config = dict(
    n_layer=8,
    d_model=512,
    n_head=4,
    n_kv_head=4,
    head_dim=128,
    d_mlp=2048,
    vocab_size=8192,
    activation='squared_relu',
    norm='rmsnorm',
    norm_place='pre',
    norm_eps=1e-05,
    positions='rope',
    rope_base=10000.0,
    rope_fraction=1.0,
    qk_norm=True,
    attn_scale=0.102,
    bias='none',
    tie_embeddings=False,
    parallel_block=False,
    extras=['local attention windows', 'gated attention', 'normalized values', 'value embeddings', 'LayerScale', 'capped logits'],
    init='uniform',
    init_std_qkv=0.0282,
    init_std_o=0.0,
    init_std_up=0.0282,
    init_std_down=0.0,
    optimizer='muon_variant',
    lr=0.00178,
    beta1=0.93,
    weight_decay=0.19,
    lr_head=0.00562,
    grad_clip=2.0,
    warmup_steps=0,
    schedule='wsd',
    decay_fraction=1.0,
    decay_shape='linear',
    final_lr_fraction=0.1,
    batch_tokens=[65536, 131072, 196608],
    seq_len=512,
    doc_mask=True,
    train_tokens=727200000,
    steps=5930,
    dataset='wikipedia_en',
)
Each number is 128 + 24 x the weight over the matrix's rms, rounded and kept within 0 to 255. Layers, rows and columns count from 0.

# layer 2 MLP up, 2048x512, rms 0.079, rows 1950-2002, columns 192-255
[[139 177 137 124 114 129  81 159 112 168 163  91 122 148 171 128 118 120 147 144  89 129 157  90 109 170 162 170 156 103 127 130 154 104 121 113 128 123 130 152 129 112 150 124 125 143 133  93 151 132 186  92 131 102 141  88 189 105 149 140 104 139 130 116]
 [146 119 133 147  93 149 168 122 189 161 126 149 124  93  96 109 137  93 118 100 133 101 171  74 146 120 112 165 139 130 159 110 112 125 116 147 153 167 167 127 135 139 130 104 103 145 158 136 121 143  77 153 139 129 144 122  83 103 142 139 131 109 119 125]
 [138 139 107 109 146 123 129 126 133 123 130 105 190 138 124 118 113 121 104 128 100 112 162 123 138 136 141 110 136 131 125 142 140 180 160 132 164 117 145 108 142 168 131 132 132 160 149 165 109 144 160 100 105 102 128  86 124 114 159 106 142  93 111 145]
 [137 114  92 122 138 150 108  99 156 106 177 110 132  93 104 138 147 101  74 123  82 165 121 135  92 133 131 114 126 110 132 120  91 143 133 119 122 118  89 141 117 133  97 122 132 157 112  86 105 115 144 127  89 105  66 106 126 146 133 191 157  99 134 140]
 [140 129 165 142 112 128 113 133 135 144 135 119 152 138 140 113 147 135 152 123 161 103 123 141 157 102 144 102 150 118 108 147 110 138 121 118 143 169 116 164 158 129 142 110 155  95 122 159 117 142 143 104 149 152 132 134 148 140 136 128 135 150 104 149]
 [134 119 123 141 129 163 179  95 109 164 113 140 171 139 122 166 134 111 152 137 140 123 140 141 163 103 144 127 170 132 155 164  89 129 124 148 108 128 161 127 145 143 102 127 139 118 144 141 100 172  99 111 139 140  97  99 114 146 121 121 134  98  99 112]
 [100 104 106 132 116 149 115 129 112 110 122 104 158 140 128 178  82 136 175 169  99 112 180  80  47 173 167 114  71 124 164 147 110  54 120 126 150 153 123 100 130 117 144 111 129 125 102 171 191  92 150 108 112 134 100 143 136 115 140 114 155 134 125 173]
 [160 126 160 138  93 115 146 185 131 131 151 131 126 143 127 107 107 142  56 149  96 144 129 156 133 118 118 125 145 146 121 195 158 110 141 117 115 102 152 145 130 147 115 151 132  99 124 152 180 111 103 124 143  89 179  75  79 120  86 128 123 169 117 168]
 [113 114 158  90 122 123 122 139 117 105 128  99 118 118 142 103  96 139 134  66 127 144 110 146 135 123 142 140  99 142 147 105 147 155 146 120 146 149 120 129 137 126  89 126 168 116 121 148  79 136 100  98 120 115 109 151 147 152 139 146 121 122  93 114]
 [128 130 117 156 124 130 123 164 139 118 117 134 104 116 122 172 146 127 125  32 145 152  92 103 127 102 173 124 166 126 112 133 124 100  80 111 136 115 121  81 111 142  93 105 177 148 122  99 137 133 153 116 116 122 130 115 149 168 116 135 163 127 112 114]
 [ 80 152 131 147  84 117 101 128 135 151  79  85 151 131 145 107 112 108 122 140 104 155 130 150 100 134 159 171 152 125 144 166 114 106 119 164 156 166 144 109 154  71 105 144 134 151 122 128 148  87 113  82 155 124 150 129 155 130 134  99 110 105 161  91]
 [132 148 145 136  90 130  93 133 127 131 159 133 132 148 131 109 147 128 138 141 170 101 121  92 144 127 162 159 163 154 150 127 101  81 131 137  95  96 160 126 136 150 127 154 127 148 109 126 136 139 153 121 138  86 130 140  84 101 110 132 107  91 135 106]
 [125 134  94 128 157 108 158 140 129 138 113 103 174 138 128 117 172 137 151 149 149 103 136 130  96 111 155 126 104 111 130 145 133 154  97 130 136 145 103  93 110 129 144 115 100 133 144 112  91  93 150 150 165 110 100 102 109 102 101 128 136 101  81 128]
 [122  94 106 106 106 110 109  70 141 132 137 134 137 101 219 100 154 142 134 162 141 129 117 115 135 127 148 140 127  93 176 162 124 115 125 146  56 119 103 165 118 157 141  85 161 127 134 134 100 165 104  71 118 168 130 151 135 124 134  87 139 139 133 127]
 [118 141 130 110 124 105 135 118 109 125 157 143 127 145 169 142 129 117 149 145 126 120 107 133 107 120 112 131 117 139 145 108 152 117 128 128 154 160 116 100 109 127 139  98 151 128 139 131 117 122 146 164 105 103 127  88 130 130 100 148 104 129 114 127]
 [116 110 154 122 151 123 109 133 138 154 109 120 134 147 166 123 153  88 146 141 151 150 112 137 168  94 112 100 158 143 135 141 148 134 137 131 119 139 141 150 122 164 107 140 151 158 145 105 145  99 165  99 118 132 102 122 122 118 109 133 139 140 136  87]
 [112 134  79  96 123 130 115 138 125 161  87  99  84 143 134 153 100 106 122  55 126 150 109 106 140 159 133 133 148 150 126 134 108 110 112 164 121 116 157 114 131 146 134 151 132 120  85 112 111 143 144 107 104 119 155  91 136 142 131 193 148 169 113 144]
 [150  92 125 147 126 131 162  96 132 203 131 164 152  88 118 105 129 147 121 100 137 143 114 122 162  97 157 110  86  71 158 132 152 118 150 157 109  85 100 135 113 144 137 113 117  96 152 117 114 125 154 154  84 174 121 125 122 159 119 140 114 131 115  91]
 [128  95 138  73 111 129 142 180 158 124 119 114 146 146 127 137  81  94 130 127 113 100 103 119  86 129 137 201 116 110 171 165 151 133 156 118 130 114 149  84 177 104 138 114 114 117 124  73 115  95 114 111  89 164 143 165  68 113  96 110 152 131 140 123]
 [145 111 157 133 149 162 151 115 111  92 147 124 157 111 149 153  84 106 111 130  95  95 109 153 127  57 124 120  88 166 166 149 146 129  88 121 154 121  81  96  95 123 148  79 143  87 109  87 119 136 118  82 103  91 143 144 114 129 146 142 159 134 122 100]
 [149 125 116 166 136 105 151 147  99 116  85 146  94 137 109 135  80 109 162 137 138 134 113  96 123 137  90 119 114 124 156 152 142  86 122 165 102 158 119 137 117 115 114 115 112 134 145 150 131 115 152 137 130 131  95  75 150 112 124 151 103 149 146  97]
 [134  81 128 175 115 143 126 108 105 117 113 120 100 136 129 153 122 141 112  97 132 168 131 113 150 134 149 147 110 186  90 104 115 144 117 115 150 118 178  92 128 116 107 150 152 134 158 135 101  98 126 146 125 118  96 155 174 115 117 193 109 122 154 103]
 [120 130 155 119 137 157 109 116 135 123 159 155  93 141  95 131 133 109 128 177  38 146  91 164 140  95  94 122 125 158 168 115  84 134 145 127 171 135 163  98  76 125 123 116 150 122 119 132 113  92 135 119 143 134 130 110  94 113 132 122 111 120 116 167]
 [152 123 183 116 159 137  96 130 149 168 127 138 168 128  99 121 110  98 161 101  74 151 130 139 148 125 136 111  76 142  88 103 140 147 136 109  79 144 113 113 156 141 156 127  86 161 131 113 121 106 139 133 112 194  96 138  99 118 140 162 120 136  76 129]
 [131 128 138 140 102 117 166 105 114 143 130 142 137 108 162 128 120 103 175 133 122 132 124  91 139  93 145 135 124  84 152 151 164 144 116 152 132 145 139 105 143 125 115 154 130 102 111 115  66 138 149  84 142 154 165 103 158 120 139 107  97 107  98 146]
 [142 109 149 120 118 110 155 137 165 165  71 126 110 140 124 112 112 143 137 126 119 127 150 125 164 121 165 138 111 131  86 143 107 130  96 140 140 154 128 111 138 138  70  97 173 116 139 128 108 121 157 132  96 150 105  81  85 144 121 134 121 115 126  89]
 [153 106 121 112 116 118  97 109 103 122 136  74 132 125 136 157 123  87 124 136 106 146 138 132 104 142 145 203 139 158 144 139 113 119  80 127  90 102 178 124 136 151 120  81 108 151 169 166 100 153 181 131  82 106 148 139 123 148 124 126  70 129  93 147]
 [ 63 146 137 140 116 125 119 149 109 110  96 102 106 123 110 122 128 108  99 133 174 118 123 145 111  86 104 104 123 158 196 131 133 131 113 153 132 145 172 139 128 118 139 125 112  86 115 143 146 107 179 133 148 132 102 110 137 153 142 112 149 121 120 127]
 [134 122 119 154 121  78 102 133 178 113 127 138 115 148 125 112 142 121 168 153 143 138 147 103 128 127 137 142 154 109  96  93 109 141 131 128 119 138 141 136 134 145 157 109 114 130 112 123 149 116 100 101 104 109 110 139 129 138 138 131  93 107 131 136]
 [113 146 108 139 134 123 130 149 138 120 152 155 154 152 121 116 126 135 107 132 129  92  70 108 106 130 119 109 173 135 148 122 127 140 121 142 148 131 120 153 148 108 137  90  78 167 119 139 132 108 134 129 139 105 106 161 120  89 153 135 144 107 153 162]
 [100 128 113 101 154  84  92  61 136 145 129  96  97 135 118 152 142  98 132 142 136 163 121 127 100  94 126 122 137 123 116 126 121 144  75 156 144 133 102 118 116 157  95 101 120 132 121 107 111 118 127 132 119 123 162 107 134 116 108 116 167 161 120 137]
 [ 72 147 139 135  93 112 143 120 170 154 140  96 165 134 125 139 173  96  83 147 104 118 108 149 172 120 152 124 147 132 169 148 132 168 134 147 145 118 130 144  90 103 122  62 142  81 147  91 126  84 139  76 103 107 109 136 185 103 113 140 148  92 127 127]
 [147  98 120 103 121  82 151  99  97 112 113 112 180 135 126 138 114 117 137 136 147 123 156 160  60 137 148 130 109 128 123 144 145 149 139  96 119 102 126 117 165 119 116  81  82 116 106 131 119 109  82 165 118 150  95 130 155 146  91 116 104 110 165 102]
 [169 151 106 153 121 124 127 129 145 138 162 129 134 139 115 145 159 144 123 148 145 113 113  95 176 136 118 141 104 107 147 121 116 126 118 119 111 166 147 117 148 125 110 165 114  98 127 175 155 105 142 108 163  78 115 103  78 115 139 152 124 115 119 153]
 [151 114 144 127 113 163 120 134 120 147 128 174  80 132 170 165 112 120 105 147 141 121 124 122 129 146 162 119 122 124 100 122 127 144 162 146 170 150 127 145  84 125 134 110 162 163 114 131 126 144 171 112 126 178  98 162 111  84 133 153 188 160  95  77]
 [117 147 105 132  98 135 125 130 137 118 104 102  85 148 117 109 152  87 134 134 144 164 154 178 156 139 131 129 131 164 131 187 150 124 109 147  79 118 149 165 124 130 174 137 152 121 141 123 124 132 135 129  76 141 135 139 173 138 136 106 161 139 112 145]
 [ 92 152 105 127  93 163 110 130 135 166 144 121 134 165 144 138  75 172 150  92 136 133 145  95 119 120 115 106 108 139 161 121 123 133 201 115 138 124  79 153 101 131 120 157 120 107 126 153 121 119 127  86 137 114 141 123 135  92 117 166 146 133 149 144]
 [163 131 105  93 173 117 126 120 151 165 156 157 119 122 129 151 107 124 169 145 155 126 104 142 134 112 191 140 168 163 115 119 125 117 170 125 120  75 102 150 136 136 121 127 153  91 143 145 131 180 122 143 157  97 109 107 150 164 153 149 103 113 141 102]
 [101 107 116 149 134 125 127 157  97 147 112 119 139 107 132 143 126 126 110 133 120 145 157 112 152 150 116 132 125 164 167  99 149 125 159 137 133 108 131 148 145 115 117 147 164 148 145  84 128 128 160 154 131 157 177 144 134 160 132  92 127 139 158 116]
 [154 102 123 135 118 141 134 123 130 134 137 136  82 122 117  79 130 105 120 126 117 121 129 142 121 114 163 109  96 118 102 145 133 173 131 106 134 115 138 129 149 109 129 113 128  85 147 115  95 149  86 116 112 184 154 129 103 106  93 119 136 108  94 116]
 [ 88 155  88 135  81  55 138 122  66 133 121  95  85  74 117 127 140 109 110 120 155 135 153  99 148  98 147 119 162 146 132  69 136 132 124 131 130 135 136 150 186 118 140 100 115 120 130 127 129 113 145 143 112 180  61 115 140 105 118 144 137 153 123 154]
 [104  64 122 107 129 147  96 138 118 109 135 154 197 129 119 127 135 122 129 163  90 126 128 128 118 159 139 133 143 145  69 129 137 113 119 107 133 131  98 110  80 139 108 125 158 142 103 161  99 149 122 118 128 113 144 169 134 152  77  98 125 121 101 103]
 [133 113 127 126 105  91 124 111 156 148 159 143 116 128 169 122  91 161 129  88 122 122  98 119 124 141 129 150 105  90 117 127  96 133  98 130 110 142 122 120 142 120 126 100 133 140 176  99 129 152 170 147 117 163 120  84 132 110 141 104 124 189 153 108]
 [175 110 137 142 106 162 138 128 128 176 135  83 127 116 121 166  98 169  99 140 114 147 198 141 126 162 111 131 149 114 108 147 124 101 145 110 108 146 161 124 139  92 167  96 108 109 142 157 149 152 148  94 122 126 112 102 112 133  88 177 128  84 128  90]
 [ 88 150 207 147  67 113 123 114 108 102 158 113 120 144 101 150 178 112 124 140 161 123 134 137  95 116 110 123 131 146 149 134 109 104 127 129 146 150 115 151 152 128 172 128 103 133 120 132 140 126 132 137 139 157 104 153 146 122 141 143 135 133 163 139]
 [ 98  93 154 177 105 157 145 117 160 142 142 143 113 181 107 122 153 117 121 192 151 112 180 114 132 141 140 134 103 127 170 181 103 172 121  63 136 103 166 151 150 133 166 124  86 128 134 185 104 135 163 100 148 134 166  93 110  98 114 126 104 138 136 184]
 [133 130  65 139 126 116 125 118 125 171 115 105 155 163 164 158 172 132 142 161  88 138 133 175 143 129 116 123 122 111  82 106  84  75 146  60 118 122 182  72 125 122 153 122 134 149  49 104 125 154 109 103 151  99  76 141  57 143 131 127 140 107 127 167]
 [150 146  67 144 117  95 111 106  86  95  96 143 144  93 157 104 120 106 145 129 131 113 172 153 152 136 171 136 130 145 133 116 120 145 127 155  76 163  79  89 120 148 128 151 175 114 127 142 104 122 121 145 109 120 156 115 127 146 132 175 147  89 127 150]
 [147 114 119 131 140 112 147 127 134 104 139  94 132 121 154 123 159  61 135 125 117  92 123 127  96 141 158  74  78 112 165 115  97 143 130 172 119 162 112 103 110 152  99 108 120 128 150 139 155  92 127 124  93 139 139 127 132 123  89 118 124 106 153 135]
 [139 138 120 117 175 146 102 120 149 130 112 109 117 130 115 156 151 134 113  89 149 129 141 133 141 120 135 134 110 118  94 123 120 178  82 139 125 115 128 166 155 115 145 147 126 146 141 161 104 153 140 139 116 132 166 128 104 115  87 121 128 133 127 121]
 [140 128 126  74 138 164 122 150 110 165 157 117 107 120 144 113 131 154 135  86 137 117 179  82 115 105 168 134 161 161 115  86 148 146  67 121 162 103 147 125  95 124 143 134 118 112 123 112 139 137 132 101 132 116 151 123 176 153  98 112 154 133 141 115]
 [154 125 115 154  88 117 123 159 175 127 123 143 123 119 167 150 122 141 161 109 124  90 184 128 129 128 132 124 154 119 125 152 162 152 129 121  97 133 120 163 112 110 144 138 113 148 148 165 129 124 107  66 123 135 136 150 101 126 139 112 120 153 135 158]
 [161 128 148  94 135 163 133 172 141 109 169 119  90 112 133 111 159  92 126 127 143 142 129  97  91 144  96 176 105 176 148 134 134 102 126  94  89 108  78 148  99 152 112 126 103  86 146 147 174 118 161  60 132 151 121  97  96  76  93  92 155 116  90 152]]
# layer 2 MLP down (transposed), 2048x512, rms 0.0786, rows 1950-2001, columns 192-255
[[113 105 124 121 131 126 120 151 154 134 145 118 146  92 148  87 122  92  94  95 130 108 124 122 142 114 116 110 108 122 127 133 101 140 139 158 118 163 126 112 163 151 153 131 118 102 115 175 138 150  80 129 176 137  97 135 134 157 153 128 108 146 150 134]
 [132 149 160 142 134 149 141 108 163 116 101 145 173 157  98 107 102 164 126  90 174 111 195 128 124 156 163  94  93 155 101 143  98 149 132  90 154 122 115  84 126 120 102 123 111 107  98 128 148 154 137 136 150 130 117 135  79 126 122 159 154 118 136 101]
 [163 170  90 125 122  86 131 134 129  94  77 146 161 119 113 103 143  99 142 128  85 161 154 120 164 126 148 162 158 135 118 131 123 145 135 117 123 144 111  85 109 130 135 136 144 123 101 180  94 106  89 171 171 128 127 132 131  98 147 159 142 155 116 142]
 [139 140 122 162  94 125 149 142 118  98 135 113  90  76 131 128 111 165 139 150  95 126 150 103 150  98 131 137 113 146 126 156 123 109 157  93 109 154 145 124  79 112 149 133 126 154 148 168 103 107 128  97 142 143 159 155 159  90 106  79  87 171 129 142]
 [119 117 152 127 111 105  93 108 129 133 117 148  96 159 133 132 139  97  80 144 116 112 161 164 177 159 171 136 140 147 145 154 125 118 129 122 104 127 167  94 121 188  97 169 133 152 127 160 162 146 168 119 107 158 134  68 126 143 145 122 143 116 137 117]
 [ 97 158 145 133  96 105  84 122 121 114 169 126 110 150 118 148 125  97 132 127 125 123 163 107 110 127 130 152 128  76 131  80 103 122 107 168 141 118 126 190 107 126 179 114 175 145 151 145 170 113 113 197 134 103 127 146 163 107 108 111 152 132 163 125]
 [166  95 130 167 164 116  94 122 113 103 108 173 181  94 134 142 150 121 104 120 133 107 131 151 107 122 122 154 129 128 123 126 139 162 118 125 164  82 143 184 142 124 164 124 107 131 102 117 120 107 105 162 125 126 157 100  97 137 145 141 107 128  70 132]
 [ 77 148 104 154 134 116 109  93 119 149  97 116 134 113 102  85 137 118 180 151 108  90 123  88 127  88  98 134  90 108 127 121 104 155 140 104 189  98 111  66 139 132 133 180  95 122 141 134 121 136 103  96 150 161 163 157 165 180 103 101 187 133  82  89]
 [103 117 161  87  97 139 129 190 125 131 133 102 141 137 140 155 158  89 165 148 126 150 125 142 144 143 163 155 139 107 121 141 144 107 150 130 121  87 125 129 127  82 121 129 133 125 137 142 104 107 103 113 139 120 117 112 130 101 152 143 121 103  80 143]
 [ 94 134 133 111 124 106 124 124 114  98 160 135 120 163  98  99  99 106 104 162 101 162 110 180 106 105  97 109 159 110 128 173 142 128 142 135 104 124 106 147 136 160 116 104 124 123 142 102  86  89 148 127 112 170 127 175 103 161 139 133 123 107 137 106]
 [ 94  92 146 126 170 127 160 114 135 125 173 125 144 134 105 107 124 133 146 147 158 132 121 169 168 140 153 104 134 139 121 140 115 152 162 111 139 112 103 117 156 157 105 137 128 150 161 112 187 125  98 168 132 181 178 122 130 104 162 109 128 118 121 116]
 [112 139 125 101 105 134 119 132  99 145 138 119 111 128 161 138 157 172 141 145 102 127 108 127 109 149 105  94 102 111 175 135 132 123 146 157 130 141 129 139 137 137 142 142 117 125 143 121 135 139 104 104 129 129 105 125 114 154 115 109 107 123 146 132]
 [133 144 130 157 161  90 129 143 154 144 152 124  89 145 135 102 112 144 103 149 130 149 145 137 135 154 135 171  74 115 139 140 108 141 158 115 166 145 133 153 101 142 152 139 131 148 120 151 122 149 184 163  91 118 172 151 137 108 169  94 104 141 192 130]
 [161  67 137 136 164 117 145 136 108 133 132  81 161  94 150  93  77 107 110 158 129 139 137 133  93 120 162 124 128 130 104 145 152 141 157 116 129 154 149 176 146 121 117 146 141 115 111 124 148 139 156 153 143  98 129 125 131 159 159 148 116 107 128 127]
 [151 126 122 129 136 120 116 112 108 147 141 143 123 134 149 145 103 124 136 130 144  98 136 160 145  95 116 119 125 181 127 100 158 133 151 133 129 160 125 190 146 103 150 110 126 120 143 136   0 109 155 151 102 131 120 112 131 135 110 119 143 151 128 136]
 [137 120 151 119 120 135 118 103 133  87 106 170 132 130 111 112 131 141 135 135 150 121 120 147 156  89 141 118 152 148  81 143 142  86 186 140 125 148  77 139 102 125 152 116  80 181 111 120 143 134 134 164 155 125 120 144  80 110 162 140 131 136 117 123]
 [130 124 134 158 181 157 139 140  97  90 133 124 135 132 151 115  87 127  89 121 128 124 143 115 133 100 112 115 146 158 107 160 130 122 135 160 142 167 153  98 133 131 103 137 114 125 129 100 161 115 121 124 102 133 126 142 154 158 176 143 154 141 122 112]
 [133 157 122 106 101 112 143 123 108  99 121 112 113 106 117 140 138 100 116 115 127 139 138 131 131 148 170  95 127 152 130 144 102 113 119 140 158 126  97 138 130 131 105 175 129 148  87 173 101  80 135 150 135 102 137 118 165 120 148 150 153 117 143  84]
 [102 148 124 106 105 117 114 146 127 100 142 149 125 141  81 156 145 155 106 126 124 136 128 139 127 117 167  94 150 156 167 143 101 132 140 115 129 128 140 190 115 139 137 166  99  81 143 111 165 146 108 109 171 152 132 108 132 180 140 129  99 140 106 124]
 [130 105 104 142 114 116 135 136 116 117  87 126 101 137 115 104 150 103 134 150 135 113 150 144 147 134 160 135 150 110 146  99 136 138 106 158 111 152  99 111 130 108 126 126 137  96  64 135  88 119 144 117 124 119 116 131  96 109 119 121 119 146 135 104]
 [153 131 135 201  89  82 111 133  95  87 140 107 144 146 121 107  90 122  93 137 130 123 141 158 156 100 127 153 117 150 127 137 164 131 109 136 140 183  80 127 134 177 140 134 132 154 127 166  58  93 176  83 139 127 168 205 108 122 109 210 141 141 103 121]
 [100 102 110 119 131 144  77 115 175 115 101 160 140 136 110 112  75 109 116 109 124 132 125 116 122 112 124 140 117 134 103 132 147 108 136 103 107 115 134 123 119 132 125 148 152 107 186 134  82 137 128 116 147 148 104 113 162 129 181 114  89 112 121 130]
 [134 132 114 154 120 132 137 148 137  91 129 126 161 150 132 140 153 120 146 146 107 146 161 111 160 131 152 110  96 125 169 128 145 132 104  83 110 152 169 199 144 120 138 108 132 105 125 158  84 167 110 151  88  92 143 138 181 143 134 137  89 116 121  88]
 [143 142 172 118 114 137 145  99 131 111 100 133 140 122 145 164  90 143 156 140 112 166 152  82 141 130  95 134 103 111 175 139 153  95 134 122 134 136 149 111 106 130 137 153 116 101  87 133 157 147 102 125 191  95  92 100 164 118 111 112 126 153 148 114]
 [ 85 122 102  50 170 141  96 126 148 131 110 116 132 165 141 125 135 136 114 140 147 135 139 139  91 170  85 116 132 152 153 140 103 163 145 169 120 152 111 137 172 173 146 141 124  88 160 118 122 128 119 177 140 155 150 158 144 143 142 122 153 117 115 148]
 [139 185 160 130 111 142 135 150 121 139 151 136 133 136 120 184  94 143  96 159 141 125 122 126 134 148 113  68 119  99 176 135 130 131 124 112  77 152 144 113 150 120 157 137 112 111 136 185 182 159 111 118 147 117 102 142  94  98 148 137 161 131 160 100]
 [124 100 176 121 143  92 150 124 172 133 143 113 111 142 110 151 112 152 159  71 176 132 136  90 115 166 115 110  87 114 129 153  70 142 140 152  83 155  82 130 136 129 123 155 132 133 116 140 173 179  93 123  93 157 148  87 106 137 150 122 141 147  92 134]
 [145 129 175 128 147 137 142 124 159  81 143 130 136 108 135 144 133 137 123  93 106 128 127 132 117 134 105 148 128 110 126 170 136  89 102 184  68 133 132 160 133 115 147 127 105 129 102  82 200 159 109 189  82 114 114  76  84  96 159 129 159 102 141 121]
 [141 132 126 129 145 140 118 162 108 127 131  85 143  98 140 143 124  94 103 118 134 162 116 160 135 135 119 117 167  94 105 138 145 118 144 153 136 117 123 124 136 177 124 117 135 109 107 141 131 147 117 131 162 121 127 138 126 127 129 138 142 149 113 114]
 [139 124 114 149 168 161 112 138 120 120 111 115  81 112 137 125 107  77 137 152 145 158 106 143 107 130 128 139 167 141 127 138 132  84 121  83 120 128 126 124 147 187 124 145 133 153 128 107 132 142 105 106 105 123 144 104 130  94 121 137 142 143 157 119]
 [112 127 156 106  86 117 108 124 138  98 161 135 129  74 137 150 150 119 146 130  94 163 133 157 125 130 144 151 117  99 100 114  95 122  96  87 141 133 139 122 144 133 122 156 147 122 124 128 137 104 153 103 100 127 106 122  97  96  99 127 141 145 143 104]
 [159 111 126 126 109 164 115 134 139 129 148 160 103  97 150 122 173 104 149 158 145 102  76  94 140  99 150 116 118 146  98 109 138 122 118 101 122 107 138 136 144 189 101 106 117  85 129 148 135  86  31 140 151 171 162 102 123 146 106 123 109 124 132 152]
 [104 163 136 182 104 139 149 127 150 166 142 154  98 122  88 133  76 112 126 151 145 140 151 115 142 106 116 122 110 112 113 137 171 141 156 102 123 119 132 110 102 149 131 135 147 163  83 128 123 122 109 134 126 118 167 130 166 118 102 107 120 141 146 118]
 [137 150 138  74 116 114 122 124  72  95 114 142 140 127 157 141 144 129 108 145 149 128 116 115  99  72 186 106 127 108 159 128 111 111  99 124 154 161 147  74  88 142 132 143  78 165 143 143 120 201 147 148 128 110 148 121 116 151 127 138 176 158 104 114]
 [ 92 120 130 139 173 130 141  75 115  79 110 109 133 113 123 108 127 147 131 141 145 141 134 120 103 108 141 163 122 158 129 115 133 129 136 108 118 130 118 126  79  93 143  85 133 169 132 138 108 138  96 133 154  97 121 158 119 119 124 168 102  84 125 148]
 [106 107 150 108 114 155 132 145 109 116 181 120 115 114 124 119 165 106 131  64  98 131 136 155 116 155 166 166 164 173  89 113 118 153 110 149 115  90 106 111 109 109 156 101 155 104 146 165  72 115 117 130 107 135 100 145 133 116 145 117  86 111 114 112]
 [146 145 143 156 155 113 107 180 100 162 114  87 147  72 108  78 182 101 197 206  82 120 107  87 161  96 176 136 167 176 142 127 121  91 119 144 180 130 131 150 101  97 120 111 109 137 141  79 157 142 119 161 151 151 152 146  89 176 155  84 112 133 119 126]
 [138 107 126 154 101 184 193 132 134 109 133  95 119 141 135 100  88  96 126 111 124  83 133 115 130 135 111 121 155 153 145 119 123 215 139 101 179 153 178 129  98 102 105 138 135 148 166 109 183 122 121  96 139  76 134  88 111 101 113 100  90 110 112 159]
 [110 119 133 144 128 114 110 133 169 135 152 116 100 125 123 128 144 155 140 142 135  98 139 136 140 103 137 130 106 122 143 120 119 139 120 131 131 105 104 158 102 132 154 133  95 110  74 133  67 140 127 132 115 103 103 127 124 110 106 154 144 146 138 131]
 [149 167 111 157 128 118 123 114  93 136 123  99  84 157  83 163 105 129 142 127 142 103 198 141  95 113 109  76 129 101 164 127 104 170 105  94  90 118 141 168 119 143 115 133 103 126  98 115 108  79 133  96 136 153 140  99 155 155  81  94 106 122 141 146]
 [149 145  80 145 169 111 129  84 122 141 105 144 109 121 155 115 115 147 107 173 100 157 119 134 122 130 139 136 123 116 141 157  98 140 133 148 123  80 162 140 162 168 137 167 118 134 126 117 129 137  97 153 159 135 105 118 121 180 128 116 136 121 146 158]
 [134 149  83 174 111 109 131 109 124 130 156 128 132 129 142 165 106 113 170 111  80 100 129 152  93 125 140  96 112  57 102 107 130 139 130  52 174 105 148 123 134 155  82 128 130 119 115 150 132 165 133 121 154 109 174  99  86  98 141 141 106 106 106 123]
 [122 155 108 142 104 115  90 128 149 139 138 121 154 136  97 137 162 111 179 159 118 120 143 162 118 108 132  93 105 143 158 139 101 107 111 119 127 134 123 118 117  88 119  99 108 148  51 161 100 102 124 139 152  99 133 131  86  99 127 156 131 142  91 139]
 [157 145 116 130 112 100  79 160 152 159 114 153 123 121 115 145 116 178 130 165 114 124 102  80  99 148 158 133 151 156  69  97 106 138 116  86 121 117 115 157 122 100 133  93  95 139 110 127 131 137  86 171 179 106 150 116 128 156 126 172 130 149 149 101]
 [125 145 159 123 141 128 126 127 130  79  94 151 144 194 172 133 101 134 152 120 122 122 125 120 104 115  99 124 110 136 103 134 109  74 112 104 118 149 108 163 151 132 126 130 122 124 169 110 118 100 115 131 135 119 153 132  72 141 138 122 124 128 129 155]
 [150 135 110 129 134 128 153 170 134 111 132 106 129 170 167  63  74 112 131  88 132 117 115 152 108  84 154 169  92  83 147 112 122 129 100  81 104 147 158 133 148  61 112 151 117 149 123 151 170 117 174 133 173 143  96 108 101 153 105 119 133 158 120 103]
 [ 98 122 153 102  94 102 117  86 169 141 150 133 129 175 166 116 102 174 133 108 102 132 109 127 168 180 127  93 109 128 105 125  75 121 136 109 136 123 175 130 102 188 104 128 151 183 130 101 163 195 125 178 160 144 122 114 117  86 141 144 129 127 148 173]
 [125 165 138 134 141 112 145 109 156 113 145 132 116 163 135 126 104 116 105 120 121 105 145 127 145 131 106 131  97  79 116 138 158 125  96 116 128  99 123 116 147  86 164 120 106 140 134 116 131 144 146 109  87 157 146 124 172 122 101  99 130 135 117 128]
 [107 100 106 131 128 132 125 137 129 155  92 147  85 144 156 116 151 138  83 124 113 135 101  70 142 176 176 133 155 133 133 131 108 132 142 117 122 135 147 108 123 115 159 133 170  97 182 106  96 148  60 123 102 105 134  99 102 118  97 174 118 166 149 156]
 [143 134 109 124 113 116 143 125 152 168 119 142  98  82 105 104 113 144 132 119 121 170 137 132 159 133 137  87 159 118 145  98 182  78 129 161 123 176 113 143 126 143 127 139 152 110 140  93 118 112 134  96 152 150 123 152 123 149 129  97  98 161 139 120]
 [134 147 140 122 125 147 153 112 109 148 136 145  98  98 110 141  98 117 135 104 136 135 149 140 142 166  96  90 124 127 118 157 123  95 151 140 144 130 116 116 145  96 145 158 130 121 109 114  98 147 138 113 104 127 140 137 122  99 138  97 110 103 126 144]
 [134 143 139 122 148 177 129  76 129 164 113 143 130 150 129 145  92 164  90 129 152 114  94 102 120 186 125 112 131 150  90 103 112 102 102 161 146  81 134 128 158 137 138 110 132  85  94 119 145 130 160 142 141 154 136 127 114 103 123 148 110 110 152 139]]